Weights of a small transformer language model.
Size: 9 layers, width 832, 13 heads of 64, MLP 2240 SwiGLU, vocabulary 32000.
Training: a variant of Adam for these matrices, 1063M tokens, 8111 steps.
Each number is 500 + 25 x the weight over its row's rms, rounded and kept within 0 to 999. Layers, rows and columns count from 0. Numbers have three digits each. The size before them is the row's rms in percent of the matrix's.

# layer 2 MLP up, 2240x832, rms 0.0431, rows 727-798, columns 128-191
097:485538522527533511494496534510491531497496492499493549500498523495503511512486502481533530497491522540483545480523509534517495480526483526479521504514450485498498487523529469513470518500500476
109:476521519513509483501528499515507524517491489524556519474551509454533486510511505499468473524507554516542474519469464528494488496505503483515484526514467521488485458512508514507504484504526508
113:494526505485512513504507458468513525536519526530549489464472503533511456505445487523512472500503462461462507495483526516514498484508481530509497534491501491488538478528473476531513530506466519
092:473508524513526478513524535467490491522492513476512496472527547491510483535476480477520491529492494510503471493515552481453526503509478498474505518438483486482514489461442467454484505488525507
098:519539480511504491517510480494460512461519500504515548536455471515504504546491470551462520516540495514516531522481490467532485455497529500511487533497502491518485474502470460498522470495500499
099:460503478455485506536498514482521493473517515488477490481554527520551488488513515479489468492486478459505467526502491496484507490534443546529488540522520493515523515517526458505451508513477483
101:491522509492540490520507492450461509449462477524453489488521507516499503511525481485490478502487491432515491513516509466458494506544499490481477448524469473504512531483507487487447540519458487
107:474475455521529520472504490498517510485544495496516480473483508479458511517509491494515520491515454487510505491470529493478478510528509476535498450475468524488532535499543475523496512486479496
094:471505453495495481536490494530501505493553526487509501478506529513488519475479505500498425485507519467477526504468524516478511475545506460518508491501476494547527473467489506497479511508505456
100:484472470449521517530531531563519547512475506512439510502453484490487527479486511479457491524498470505527491540522495508506502518501537486501521503538514511488500521501535506510540473512460491
085:531489503494506491475503498450497491497498476517490437505501468484515490485504511508504460545502464486516433570511479493465531524557494459485511512477457479519516532473478496496486512510496502
096:524515467485547504521503470474472436507490526470545526531472523534561532529524475467516491490531505474498535487534560534516487492448479519561532511503475520470498455521480470486531501504478476
097:435512505492493501489468476485471487506519494479533495476484489464540474537497476509478473502534464455479503555486505514461502490486487490504496522472476544535488517474493515481511467494553498
101:522533547511496528496455515475500528531502498512500543489496513533550509507547494498489494511507489500505509545531468530482445507455490528528508496506493472464441469461476523501525470509467484
099:479484497490514517503466444489445466493473505474514528491501516451519542492500519497475506504482544472463514540500516494514486466508525506468451525437522485526523420468505469478470504491494503
082:516487543476526526520496446476487508494498533506512478499499484452504499480518465555500493520526506506503471471470491476494510514539514489522496468479459527473483507479499518503535488500478490
096:553513482485459543510466535502498481502512507534503505502537498496497470518532511536473494482492513460516491525496482455473485475523489481505524483518525490485466471541483480510521479505473482
104:515502461489497520478529515485432468505462536498507517481520499484459492489510480478501509511495526505491492494496527495528486509568536530488468529491557497494507435525515474510500527504468475
096:515493524538495523499454462525511518525519524481547514513461473473495523477502535512502481491501491500511522535489477464470484498444464487473478513503496449478510515523467559496483466517510503
099:505456518504489466470473469519503512524538497485500500494506432508538506469534519491514469451444532509510503485555483491509511499478500508471478492501528473532470545492506459456459471499523474
099:507483502519515508515522492492460519500505466504462501504485513500495499506507532473447560496482538486526491519528508438498534514586469488499540523508498488499455473481519511499478539505471466
097:533478453495534501494488482476503485490523485475490462505474522515520481550492503486495496515545477555482533477492531442500499545509504509530484504493525483514495496508482485518503514470483509
101:488495526515537482536478501497545466476473451511492493458511522439453508488497534508502451528525516500486492505465478506477498465491545499488450446526541523480482556477493500478476488505473498
085:566498506504474516536484475493520447542535488515518467476504504524493515511553490477497477511484469495470506479505481485493477538498493450455503476501544490477450498494504468499519505501531526
101:492497543497504500491518489475475533502499532471501492526498521506558523517449525477511546516467475545475493487528493500508500520491467506533496497480510510477505478488502543508532500519481510
095:569496545520481533494473548462494489505500518467481484511494538505485513455515544498476494496492505465488492503468498562522502516475497518495475432527446527474488502532505475499510517497519471
093:468491485466512506515515492509481521469449517483471480476466488500516470469475494496512519492471520474517466501502521471509471525503525480520515514519509523467511520536519479465518487479518524
102:523475514456519503504495489517498509542516503512504535494530525513540487495507473457510490516496514481497472495480533512446496510532487483510502481514505502503525526453483496421479472477509508
091:486517486485472492492527521494491529483503510512470502495519508518531492551497521524508491549521499483513444490494518427507518473549498483522540538509496532482509502480440522504473483499485520
097:479518506501526534512464532498518484461494533484459456463532515522507486471472496494521518519514501486494495494490499471507478517498479510502549496538500500518485479560520473495519486492463511
092:457516531499463534491488488506464483502510567510497491546458532527494502501486473482495505497455528496494485519526495551500479506490501531517522496507480504484505433480502475513511432527485507
099:513460516442493458523507490519473480511517501544490520479504429461511468540486481527476479506486513495510481463515524462532486487544445488495520499475489478492462521498510471477490468494532496
087:464477473528458487476505460508486479505517503505490440528524489543501503499470501512497512497482470523470542501466492511507485484504545561527502516468525506509478490499525467540485477495499496
095:490498504501494512497537500485505476512490505523502489498486511508434478472488501480524516517501506512511471517501484536494523466514521484451493469491451483464462520506499503467508536500486490
106:466448485486481481528459519536513458517505559525461542517543483532491524503503479512491512477486479513510481465518501461457472508459476517494500516422525456485487542472523522460508466512519470
104:500483505515498502515463501493501466488481470482489497531506513519488497465459465516478478476515440505500453477505524507448474546506451527462467513470503462470507499513506513511516528497511549
092:526462523496504535498486534483488504528511513521512459495526496465473503476496529522518464507518507423511494502467481512478493508532498480500474485500501508468485481483500465517495500480506513
116:551505482463526510567494490548504525482497515495474480469500457513502522483513493549475506481518486532527489493524480478547514459520483476504510540490507517469487485453520515500552481488501485
112:453482498532472557482485505485504458483528508491493485487492512472511447444513541457465502481507498521501533492523463528535484480502548512479494514524477502556498493480501521500498463501474491
104:494503460496447472474521502522440513489498462518519521509488507471502495521492508532519522492461468531477532500475496470528449526482510543496521498483529495506459487515467474498547487524536517
102:551551530485499504466497509467471513472538522500479482530506487516509511453481529467531506479492501535516513512487533529494519505500534515489487463434479518440465492454503467511510475498471543
096:503490523503524487526513484509512509474471520488553533498484529521509508512519521507490475526492524492472479506517534510528476522547501481465494501507485528507517483507500488488477536532525491
105:509523495497510480500504517487508519526555530471507534500519461506480476489486463492517513490492519519499507456537478504475495519536470513531487541479474521492483473504541477473482527479475479
093:504534513516509455494513491505532514472484534484507490465435512505495509477492508497496538522546484500507516498518556493554536492480519532494497491502499507523498513533507497525502512495511489
102:492493502498499453486459496498517516476517497501532503501470476490488507504517538433489489542523505476536436513486481490501506458535485470511481520514507514481494478509489509532522522537509475
103:495530521484512507509528541525477509508490503486524457487511460447559487500492545548489511474488524508527467479508486467493527507507520472486513455466530504512510518494480509441512486494502488
092:527477516466546509466508533478489523516488513496490505492522500484531540512427501532508481510510511558502499499476503480474522508485502510454476500508527528546488533521485501500528518513511531
098:531505553486494478516482440483491513494483530507458440498475539479545504495535546487536524482465495521505484463476501501496497524478452526513491502537548504475454454478500496456519441499490525
097:470535493511489528495458501489502484498472535506546503530475501482489487501511515513538460493485495456492528511487484537468488498492527481477526458491457559507506548486501516491515513489483492
104:496492497487526482523452514510485508527507509494505516530495473518511501512514493523496492492519525490557539549522503483498451463470525471474519477548467432483495495556531471460472497483491495
093:511454490496496514512475484498542515526466483479512460504528490494462521545515502476484504487492526498494485530474499488545474531488500487461445490483484489505521489513476502473482460458487494
134:474536532525492516479515517487511559563524469469478520525457515529417506495480442514482546493456527524510487523501535491475493504485526470450467464488535487499525530499520474473461501476499470
090:486493521506476523468508486482496496447500466471509460480470537459490494469422492491497495499463461495521503515470471480499484492489498526511493492468516500535487532460497474534506497482507521
098:476468487476496474498500473529502566484499507491511482456526515464500488497469504511425489527519543459499494515473497483508479481521505491475473504519526485511482535530469474510488468492505510
098:516529477475496503519519485484522515533533534529521536562530504456470504520502451504472532494512515467520508475506519514512536423534463477545527516494522547503502500481509523480496497526549471
097:499500493450491500498506497498510539508442484496489505478491494490448465500510517518468492513476516469529511531525528493537492468481477525468525500471499481502514523534510488490498517506483551
096:463512531498500533488534493493483492582496477503500494520484486465499496533502487522541519509519497530530440519504492530484483459509527482532537502498479488537504532503524584527496543458507493
101:536485499535482516540469521478512501489480531496461493517477466562559527516481525511455495493519501457499519520488493435528483511531446519495476532519498521504492494513477514546487502477537523
099:464468438460442488492537484501484482517465557505495543499507524485498504473477447505507505527482467458499483477511485530539499507478484500509528511486473527499516538512515501515522508527477513
085:532520536502476520497517487500494489541485509513523491452524521474462474502488507488495460479456521533509526479490504506487473526507544488483531466491498449488507469463504489500499502522532504
099:559490505481487478512486519485476482508546475471471494505511550525500527538495488532513510485509508488482474498491493468526511454538484462516475522493491495477511515506493515525487486505510479
109:530498481515483488471563485544526464480478502486541460527472536488539480478495510507491485493477496501469517495501493504493485506498493526467491533489487520494499488503472502484527530513508503
143:529484475485501504486457505539482475548520558470500524524495491521546498566496484505480507493486504483493536510522504527523520546495462495485539556490544496513518500484468518515534517484526483
087:454471553510530523463515570496491513477447532540518498533460543449518506509482524492541422483538510531518508497486443532496526495417505504498504495514505505531475502524496569561539508474542517
108:504504483471476507470475522480481484537494511467533495455498515504550513541558525516516484484471503493483509497527491521502504511487536512503506457464452473504511503499473504458484511461470520
087:536507483514564495483484479488472504512482488526515573498509534539527501497513519488490508526494446484495463494528552554471514495491491510481535508499503512549534494556559495508457513512500509
100:530495460529506475537457497522524504470543519461485518461535446526486486513459430514492527498517512546549511496499518529499509500524472533489476518502474435545519457534507434511474495514465515
093:481454532540521512517497524483522491523501514508484521498544457526507507486502526535524505465513476478524500498479454483496523467478481531475505479504480468498548521470532495490501493474468489
089:515484489496512505513529512514488506437489507501521478507509462528453490540491512509488487512529460467504443490457532496476504509521515513518517497499447529461543469515518525482457513517521479
102:466496514476509487469514504472538548499513526523546516491501514508508469521518472504489483492473516500490529555471503532499539516510484502506514563485504484491484525528509520472495527491462508
107:500527504489479523513485485498507510507476508484500527498493531514501514471449560479526517474476470543504492492530510489502523485491507509506514503497484485524536447528506507475490496479511487
082:481479520510513452465500517491514518489522531513442507493490541513488515529518518500521480471511495471532448516492454481477545481530488472470453475477506529499467472465502479484498495490528497
# layer 2 MLP down (transposed), 2240x832, rms 0.0387, rows 727-797, columns 128-191
101:508477478464513471516474499522530533483554505535489494487487497502477534522508495468495493463493498484529472504473520495533541462496530440461488539488504493496518509481488485541477525477501529
110:523496514513546534494475492496517520525534508475502461473503499516505527527466532460498490545516475474467495470507532537482485449476523521518467515496479512495509558495517511525507559516520487
113:468468507520506507502513476530550528505521479476486475489509485520492503465517518501485457554467544508495494516521528513527523444514503517497467505499465508481497507549485473493528512447466514
095:533505467535471465491484492545484498496517528509474495477529457497511460507533493495462452547501523493492517548488519543521442491534493486488527492500549511504502494507539524505524511478479521
102:523506486486495474496514529506535465477512537490509504478473497512481515486503498478525482477487492485531491489488530441524505506516485487504557517474480518476527527475494546502504534506531508
099:486515498525520515496451484474513521511541494526482505502519480491528577522505537471560554496542477501499501469495510520503533507473519478503467490538461504489497504506490508522480524523469477
105:498503506513510529475515497508490479473544544461538495525521508532529473498503447455567527464506449485508494486503525490504460485510458473493525547469525508504487424511470564509509493483482477
102:504459500497464483482522483471522501448488525554530509510456521479528532479509461506488544469547526500510477524507473541517511498470505464499463505490534463474523497505536472576511514564509520
097:485495456413515504486523522523516510509491518462498483508486498540519462508486502511445467507517473476492461540465490512483529495490516536473479499473543500464504515505506505485479479531562540
097:475517524513513525465518488493541474474457467546476496506487535491483503473474504476514510510496514503492492526439491480546520492502530508523490517505479496512461487462503544498495545475549481
089:488511493522507496529542494527487498499516518532488521489535539499456497537498505471524553502485523512507529468494505510506468504495552543488448519511552525514509477515504511508543475464495494
100:506478524517433468498515483518523531536482482527506522504476512486512491478533509505493499499473487583504474486489445496482520513523489478468492475534506505493507523511524512448495455449509515
100:538528525524512493501508474506482494492479493499473539556494450504529497505473483506532495502500474441513486539476512523509537487493509488494559528507517502508550515511506499512532524504560501
106:495511496505515482507529490478496483539505510489507487529474474476468506524511515513547523477481501475459434503508495497464502468473504500533514500504554511491520503456535535521492486522511508
102:445527483483545491523511509533522495488504491466468509536515445497565460455498489507506509479525476487527469483490556542509518530540484526511514477487520513489504491527508479502537500457462497
093:477504451536490506489496566500500497501517452527492495479506505522513480512514539478467510472469505490501509543524516506503485475509471524496518514482507490508523505509523502490487512505527496
093:518467503544464533487495478481493477507466506484521472546489514561506485496463507487518522502511517474447544474536470441491496490495515498538488512523511484543518508502483501483449466583520502
106:433488538482515451535415492528571489467524466477431560497521492502477500508479495564524499506537484506508465490485525500518465473494530495458498498504431552474520503516493495520462476496528527
100:503465510461491510541517480528500492466492507492491532524484534488514490479521474484527513469465512492495483475520482551515513482511504547523466514541515473520496536476517490457513525499495490
103:528497523525484563542501508460462504533502459490496494492485541486500505516473480479506502470505513488527489517499518474480480488495497480513512507516508501480534502515504539487500479513468496
107:502493506472454503469522520490497531468539494494471507469510510487488487489489516524501461508550506490479519473514506514536482511483501521518501508517535481514517540500494482516520500499502499
102:490451537521476472485462517524497499479527510533509554454507563490527506445506506514510473435455519474490489487490476531499473483506521517467549504522500527532500484475507505551497462487475496
102:487534499495516522485491516505442510500505528531430502516495500478503531508495547507544535484501514521504498467522481492484513517528486515518557480464479509488533458523501553497486501435502505
088:445564524480540492475537545467495560484497523482486553543471518454517509480498504490504506509491521509561474508434479524538528484543480499529458488454462500508544509499505487540486504478470488
101:489560491488523485539528501476463504495535523535503449540511489514509480485494525508516519521465507539503460514481472481538522520478542474505497495469465478459501497485516500479490508507478486
099:465549482491500462513482475543472529492467507504488473491507475482485500549526535507464508513499519526543507491509526505473536481519509483497475497498495435500517499508546521504517453490481506
093:486523543503515470498518496509462479500467537527531520526518501507474485514512541520498464493509545533515512496503490502481463517533525507535500482519494512524525485488480486476458464508483524
101:524499513474518507511517498527451536465464533504505472505525499487509444502457511508498482533443515489518462496500502508505531526496494478507476490445492490506493468530477507496493505486508500
094:500437503512510511465454445495494488488439507487500513510509504514510523453510487466504539524470512484445496527494565524522468514499494504493461486499470457505498528530579454488527526503468497
101:496465510551537503512582474518513569511498532531480458482498483550501488527482485506471501500502473456497518547485512505463440502487512479560482542494512454496499497473473487525450503512461531
091:510480509536523478486511489535451520503473465504543513534509524507513479492497486524501501496485496532498524477505479472531486488506535505543514482509514497514492534536473526528524526575529515
097:498501515502487478484510478521551517542481509483488471510471526517486469472516492483526482517533520531518529515519462546518449498467442505516517477489460489466489495509457542493515488462487526
087:522540525505560462500489537523487496464526521471524563540486527484480498520505493517519504506466505480512452526483499522459484488494472476468498501500499526502492503501482504463501521557543516
100:505544486521535521530501521494470521437490518482475500491550479508537549531538486477509521530493468477479511494512534485505509511494496507507527475504533479512515481502475485568516514517518517
103:485509479507483507479508469519480521438508513500502520539531466488544482522516546468501479474491480485492505463493483491517502503513480522474495472483483505511509495513530516510491506487504489
102:416509472536516498537480512528498487530497446524450517517519512511474498494489511523507502443523489522496518503450496463468534522483507511489506500489497485483496482518559500463512536450470512
094:511490461463470522548540507507506485490506483517484513514486468531527505536516515463518504461481502550489512494510486513520488500494548545493481521474492520480508483526502504481538503533487504
102:497454505507521481526502424489483490481507493506470468519532487515489490480529476536511514520534486555552530442472509501476507500491513524511539531479514495534486463508498505545497502507504509
107:538490487480512517477567493519508522551509506487463466519508470496491502514470560474508551475525541511502507484529493516476528463480510457502482483522530512493506501494511537486527460490494507
102:501478516502492484514486503506521538510472470497503503501452489494463487454517510506466497468491485501498458529560481484488510440475493507519556518515538417502532514513528494468492473510540523
100:541516497520537486546507550452486510481474513525485506495524515517503535495501475500485533531500511499516477477481509517492514534505461481516508525532503507464496515489478520530480538479487483
096:493515521498473503498460555499482480514488489517482494523495500482503482500507517485489531489518500491538521464519539500473476503480491518511528565484543472495460541480473528518502511477470490
102:481508483479514467503531453517521502513518482470524464488496469517517548533456515476535505493493484497510509478514458469492535504462513489548495527487518537519469505491519503476510504496515484
100:516469508529530540495464474483496562514508505498467474501491449508472536485477494516540545519502464490502490544437487464519472480493471477505541496475499495501519420482523492490512486482477509
094:477482471501515415482470508516515490476520502495544468481482531487524491517516532518529495489525503504479472522501496540500501537465493509541481526488527504493498534488524492545537496570521516
100:505544502538487491503475483479552509514509495520493521511501488503507543509495502482528495518509467487512450480500472539504487521484515515510529513502514501513489513528536536522561567494477504
095:497554493520530519507476499518525461526500547494479490479527489552476509477533503489506507481540519495505500488501531539510467443474509527525478519513492484503506450497527508518526500485474469
100:473502457481505511505529491514502452516512538521491506539476483499541512477477489508521524528544466490477507505504491478523536493509524505485468473462505501513495482517517482473476515521466487
101:498510470507538520508515498511537547515540492496457477536528503526521484517489470489467507468514556567528549473525504510533510514501533486480483490532489498500495468517494540460486520502488500
106:487482501510498483496527519477468554514494482512473519504533493507475510527546485505492492480448460511463506489509512517502573531525512459540518466486473492476477521522449473489484515528446478
095:514489539495524470502508490481480485468500456521514504454493453529526520488504487507491525462532464480529472498468477537473493489497511508521492496536503541505499508519509486517506517479462540
116:517497501478483501503491451501540514529546452503504494462522531541498535465546465517425504494480527473501557459513484471517491526484514489511480504538561516514506471432500480522491481495496482
097:510526508539523497516513496543493492560497485537496563507507504551496509511543533514538517504519518509495488502521497495502493513492508496485511515499480517499511507499509505478505507484486501
100:533513508500522532524526516509524487491496514496499509497491510507479513492503447491519497493498487486511523481509464512506517501546510501548537521480467501503500460522493502497502504510486491
100:496471522507464505466519468496538482458516529480526435481490521495508458485489513502525460493496453486494526522478523470577531468512479505469458501556510458558533542491472432501487519452496504
096:517468469502507524496496518501496517524510533552496538495483494466523537495477530516548527546514473528490519468491534491505534501511493511517518478517488469517506478518496493472509534452510498
099:495448488471521539508472498511490552486532516465479514527514498499557504474481493531488531483551481497510522474471489474463484507505498463471505499509485508492507481544528489469527491598475493
100:530529486543477496525550486519501481502493482475499512503500501491494515468501513468525498508491517516511512447520470478485458488533519503453520492525521502470526484491507471517527499460468514
101:539519500521502498517488488487491471445554467510500450528525511502497509534515499530494488486500520460537523515467474452445477444515532517486460471522519476518490489509479494486484544511466466
094:471473446484518520521498544503530497488504501496518508486475495512549526484519485480497518541543502440494461506513497479505505507463466501505502514487480569501491552536552526499484478466471492
102:505503519490502544485526474512474509491477498487495505491502505548523491522471499467520539528470520485502446514503537503522507505511488439492474507513450506505520514449497457477518484522503536
101:492450501544479464466480511446534490522535496536483489494518460478521531471465505438469527483529460466484479499486515535478458520486516482498509508488535495518476540486535531517508503510497512
108:491474492502521499492457506536456491528486526490512513491531488509554484537500499499498503516524473507515523516492470566516554477489511484460534496531549496484516542527477525538519553467507503
090:498515465503474521521500514486499502475492498505488481476521474523492525525530511498491539514474511517479502481524493473495484532561499493510519509459504484494501521519497454479454490521503510
105:507520476489464493499487532509446501532508493520480494498451467513514509489504513503453473503462497510538499528542506468529520494526441534500485501496491515485478516503480504543494534549522510
090:487519538472456494500481508531507493524522505509486502498458462475494510499545506553488420491495553478518524512490465488488495487511477517472509522464479498484438499480484505510518471522502502
097:525493456490489545496497471466471517519517506499451496571519512484492509513514523505494512509484476451478507537441520531472487497482503496483484468510537505485487486529492473529504510493469504
094:474519490498489475491532485518465495495511508503490509484451517478478502510529466512464502550502515504445497528510498536494452485503490489538509517510510501520455529528463502468495470543521524
092:515475530497510543479506442538454510529507483490475507488502527517546508510501523490509526499498493559528566549503489481516515532477490533495505512498542488501444522514473488480490500492493494
100:469477509490517526481492496491531511501483420500509468530518531524497480452472522522462507503495504486477495487499530458503509494458492518568465474466476527510543476503508539492497525465520511
098:513516518446506460493517475545508511547454501446516498476502514542502478535516492518501535534513515523513530467538510543477522478502489503515524501530478514484528446472518529499493480473510510
# layer 2 MLP gate, 2240x832, rms 0.0424, rows 728-798, columns 128-191
105:493540550524515518484557531473483527507476483515530497548546519489467462498489510534518498481535511555536523517481490490498497507524514539521498533497490488500506460535453484517473503503496483
118:495479432486458480524484455500518546511515493516526525478470474488501467462491454536496474504490424485510471434543541477524539545526496490505516521484516477512493487501485533527519506513507485
095:421476524515476500524482531526467490506555497507494543509480474534454492492496456474498516520518513505492496505484512470491459479497477501452521509491497477485492543511523491514475510496523493
101:459503504525523488544481519458489529513458533520481534508526489503435561469548509547469504505488462557471486481475517479540519493510503489464493489443460509525473466474482406481476520522458484
094:504474516491536504488457497489560525454490474514497491491507481501517518520497523504545490512530495464500448527462492450463526499512478482506455482518477536488498481498494551495476538537472491
100:479454507515485470503487483542474486516508446506492452459511496523500500528476506476530492518458497482534514493566483501483525534541507485467510541488501484499554499504530492487482533481514474
102:512471485501525495475522520481515471537506448475513485498507507478489477521457469503522542517531524508547474492523511512465472462495540473491458497477469514493517526487504492488441487492528527
094:497492538513508520526500456515507480491520455544494543563555465504517534500512506483508521500486518517474509497507448513498525483509504485494540524496508475480501486520512514484494480511485484
096:529463504505492494523515510468468488485492498537491508468466474496468465472496496531524486513453503495509499525539522509495509547494468509455473493473522476462506502482496482473536492502482528
094:499501492524498521538481514513490495513456487495506478515525491479505534446523510506514470455507499524451523496479458545479499476475487518497487489512485478528533517501544474430538485501437532
103:477456465461472505527479470522507538511482478510517534543512483473496493536497517502474482499500476447470508473506501469483474531533505543470462517496489518512528513521488509461471460497473511
102:524536503503493489528490494491482510484503471456496446499473517493542448487472505465495525503496517501519462505493515548509485499506504524521498498451516496474454521444489497533474526529529500
106:484491497507491486468502482523457514490517469456428494531556486474504495463483509495538525490492536530541543505532493512515500565509513502447489486494476465546508504513486505529546502527488500
103:491513494508505521505496459490517522485493534495460473515541504484505451542523485509473546515495514482515492472509500493523530499530551510536521520467471470492510462485509473509518507499489474
095:478544488514512486481521504500491498535500503509510464521467513481521490487470516483515528494476513480512480547514438529508552509526513505484457488490492539484488529484512524494530475513532522
100:462555521537514448476491509499518520541487484508502513515526526495461462519517503510505452499500497504521452498453539514502497467510546491529461487455439461507507515506513494483459518475550523
105:504558521497490488476496520505511511518511477517484453512507498519511494509483489496442493502514538462555429473501511501465502463476515513479481506487488536504483541470471499492500517489511534
101:483541499521518495500460477471515500509484532509510523495475499519470465490530519507531491482546463466466506477491493523487516467543497506525515497492484519503520502474501501458500497497494455
101:494500503479516534483511515514463520522484558489449545517454488536450520508490473519522547496475500499502515539488502459500557503472524514473529505497484483516520561499490468460440538508481460
107:454452490532479502485517551565467510519538511485489455511516469483476587501478515534519504488548514492525532517494445499512542516511508491471506510476500499507529499500527546523472520507512480
109:497494542494520511472535484544488505433510473503495535510534531538486494526535541479480522511513517505502504480443511545525504501473496522541525508537518495491530520470466456495548485523572529
100:531531484488454473516507462512473492468488473530467498492468462468508496495506494455477499531479507501459469481519480511489466559458542505509489494515532522499501474487457538507516490541482496
090:489460508517503513494496493534474449547505491498550486514506485528459520498495470444543468517478470488459495495531471486478458514536498493496476501522471524508513517508512507487476491489498530
100:547485480507474497492482465449514512480498534491521532460498499498489461529454506506512509509486509497508456499499506479570529517533469485539500492485514485476476515482509518458506481525569513
102:527514519514542485479542500494527505456472506520466517526552514529506480508500544473546475509499497490518480516503518520533516517526449490540500530518511499528500488513498562485467508494461474
096:494553531517529471498448542482503507488470512546511551506510560490506513512527530543474477519484540521540498509472460556502492505480489536521504519507491492515505419542423488514466501508516474
102:501496522539477468528480491513551521500529453514465519551516530518527491512537511506504524497490518523526499466465498533488474514476490492506477471520501487484516479520474519498505478496499506
091:525493489485487492488502442506494518473505509486477523546496497503520508508502470483490525537492518522520475482504529507542481513542504488431504486508475484498530505492513513454511527500471467
099:506485520476562517518475421528524496455447525449505525478492454499517478495508489484511492493488494504490523479509479500469426488466526505505540474502482476502514460525528459470512479506498506
094:530489516504509501543496498507487480524466470488497540526514486482527464538547497443471486486489508478536524468532474495519481518470530534487517510496514473482519484482505513496495477503482463
100:530511484470493516444534463501515472465497508473487500480510515494493523492483476534531573501508490531520456527502512538514455472484489520555496519469474502515510450504481505533532523509557490
091:510472516515468534503515472486486462546445498559506483476514496500550508480543494514456512458543526507502545449532472459492486474502522514498528482511526468537471495491512521455502474500508473
102:455445460491485465505502493534476499513490509482520460508480483540487472522497448542523513491505490468451565481479539494472533454528470503501509476441482508520521529525498534472517515494500503
100:485474534517504492536477512482517508525465517503452520467476496501490485497478464525495524507497501497501474483497549534516479513489528477485479514524518465453492524474512458479494504503497518
100:485500524452533508498513494497487512473514502472488519480508542524502492533498514539492507489456497545496490497464519492484508499492539516526510538497465460507508507522476455483518463486472499
100:468494442500484500511494481489504473486515479512504468481492524504513498480491501466465506484500516489465500444497486496456485500498548543494444482445474517490523513507507498468507511503519449
099:463463475501487512502490483511510518503508514468489507488524505513502498506518502492487506505500502535501505478488545495476521530493485545491548520523478478512527497542522467479451497479478478
099:491510529470468471497464496519493492480518450522554548442502451496535463493484471510493482500486487514492469508500515467509506520533465484513528546517496499510480541511480474457511511512472480
100:502491457510519498498479519473532523486514532500533506492516496490576507536510515487503488507505482516492519511479489499518491598515470475517461494511503514487506545462458528503483522498509473
102:457509487482504517475507475551504533496499451443494480484527465508485498487478500493525503449511477491483554508552511523503501483485534520484467506478508476499541489504566489469498473500484534
100:477442536507546490443524495502497526478520538456536526475470482522471519516528497509530511507474490512530505503471489521524512493556544494487533478487483512482515566526539501508453530495523512
101:492520497478500510497496489508490507452474477485498462443487509534506523517502493509487521500512496495532523484541594467535497509482544498528505486459507480498535501477487531538504493516515534
101:489496484485461523490494451477465520509494487516458468514513486487445531472513516515536513526466435495526468548478557537496480510469531511465509490493495511535508435516516495509528472518490499
088:495423501484525502490512481516493478502476473492497514494477425491483520469526541505496506508520486483521497480522542462525520482494522498508514487524515487487510501550471493467463517528515496
102:495559539501516464515523529486511518534431529464491537530482571511532472516509521518516524509517541511502512513442486529494510508499483505507559487545485474519510506459502481553502531488499488
097:465511534468455479467480461506482517490432468475483529497473517504521498485523505492488492511486493507556506505478493493465427480506532502465506536489504497483521493510501501473513495508489577
102:555502525517537516470497477481481496484490502494497516448521520485571538498468499493531510497504468505471512507478492535541522538498473511502510502526521483520516518490479502517520492518546493
101:508513500512528504511497444482488498464484499493522554506520526486507556518523518536541568512528514500494503470516482488502469478560483500530501485552480508531488533491547489536472518508451540
104:463512543470530520481514520498517476510482498514488522478519477476493514469479504500497478484528466501555506493427515503442479540505479537491483501478511510505540472495504538467502477512539490
097:487498499498534491462513532512485450475505511476496512529504496457530517486477472491502492500520530546522474510491488499537547495476507518454496550485473504511510484500481486542419507503478485
113:513532531492533501500513493505512510515523490493467543492491520558489495533489511519459525491516549473496500503461489444511558476528521491527486495522565532494507561511528522472459501508509488
102:521510482537514496523508494532502522536490526481465476496445500543522518490498479497509538519521450441513529462552525489486488457501500487529499494489479495504465489519581506504517511544455455
101:493527489469472497531506503511449511479485504476526478474476516473474486498502529494516486452480466484499527490508558501515485547531503516518532495490491499529541495499536488455473499487504503
100:520544551461532511483482491523506495518471543501529539516495553512509450507515497501464516534483496515527467503516496553532454512513513493560493481503513535503516470495515511536553487501505504
097:487470533495508512489526510476486518502483521543507525536512502537483502475497510520469556523513506513543508441515547507495501472476480503514516424553498491492522484524501506494520532507515482
096:479557469482505468485483491505502540510481482534476522488480479497513508486477529540515496483476478490492483491493521531533520532454542467480467469503535482493502524490497498507500508537524537
102:467506479493463505507446479516500504513505493513468501456471463483508503542496461499504529504518473490532474487500511460509519522496522448431518521483522472511476532493481514469522527493493499
105:536462510510516543479507498472539448442480539472498478530510498546484543455433524483450468534488480518480545489465494530493467481517486476513487464497507521473512480503481432475493504496492492
100:494510466532467521468521501482505467506464447470516516511503493485482499463499452478496481490494503464496449512531481537455499524495475552507513497509485506519549478523479468485511481512479538
100:504489499523510488520488520553510504547491489498489505474504521515532513542487497483542511526484545470481478500520473507530493469493511465547489527480512535469537527489527527518518525521521513
093:530495473501524485497551476558490498481448481469556502511481516489513469528530503512513483486471531503504538494501506460522521485545472513482502553499487494470520494519479475483483553508530470
098:461470520469538534503464470489541493444499465521521486465528521484476461497505490485500444495496462538512476455474490489509525469510523500489499489491494494516487532536486488515441516503504512
094:486518499503532469508509493493533514496495549497452488546481507541554459502479484513509536522524517537515492437497501498500531471450486516524534508488482500505506496490497559491544495522507484
104:475427504480466479494499489464481508522514492497489445479502474471501483512517460522434492511497486469510470496504486466499491511492487492465512488487541539491527531503506480479481499490534476
093:470549477523500460518492529526543493507520507491464489452450521522530521467534500480492499469482522476485475532481524530497545509491457525440527492465475490507480550474562512492480482491522458
104:491533522482531542467499489469495535501445507477508536490491512547484493476536500453503481509506515506491513469462486599504481545492496528534509477547483498488465494507529537498483506501523429
100:450491515520507493509511481518471497509503553523469493521516513474563513517501521544541517509498445531551462546478494485495478473528540471479447504466497482532518514505519488494484504512485509
095:493451493478525515469515487484492488479499529490504515571476498474518545491495486475503455475496483484475500488466484539535517497521496505475516471468566553499492508507468496482472527519562511
098:491510467531499503489478548501520495491497426492462472495537472480533514511475498506480486475493480547516514483482488455512508473492505472500489504465457488473483500509475490517472541481494505
101:485440480459432496531501443526454516500526489497500495451523443519513495524472499472530490508497460478518490532477528517554514544487529486501482496513536467493520525480493482497545474490474498
089:552545531506519495500527546470492516458525507545505449486501431501472592441454506479530501481478471492481540479490499525456493541502461524514505497484522532529524486522452436503540511505504499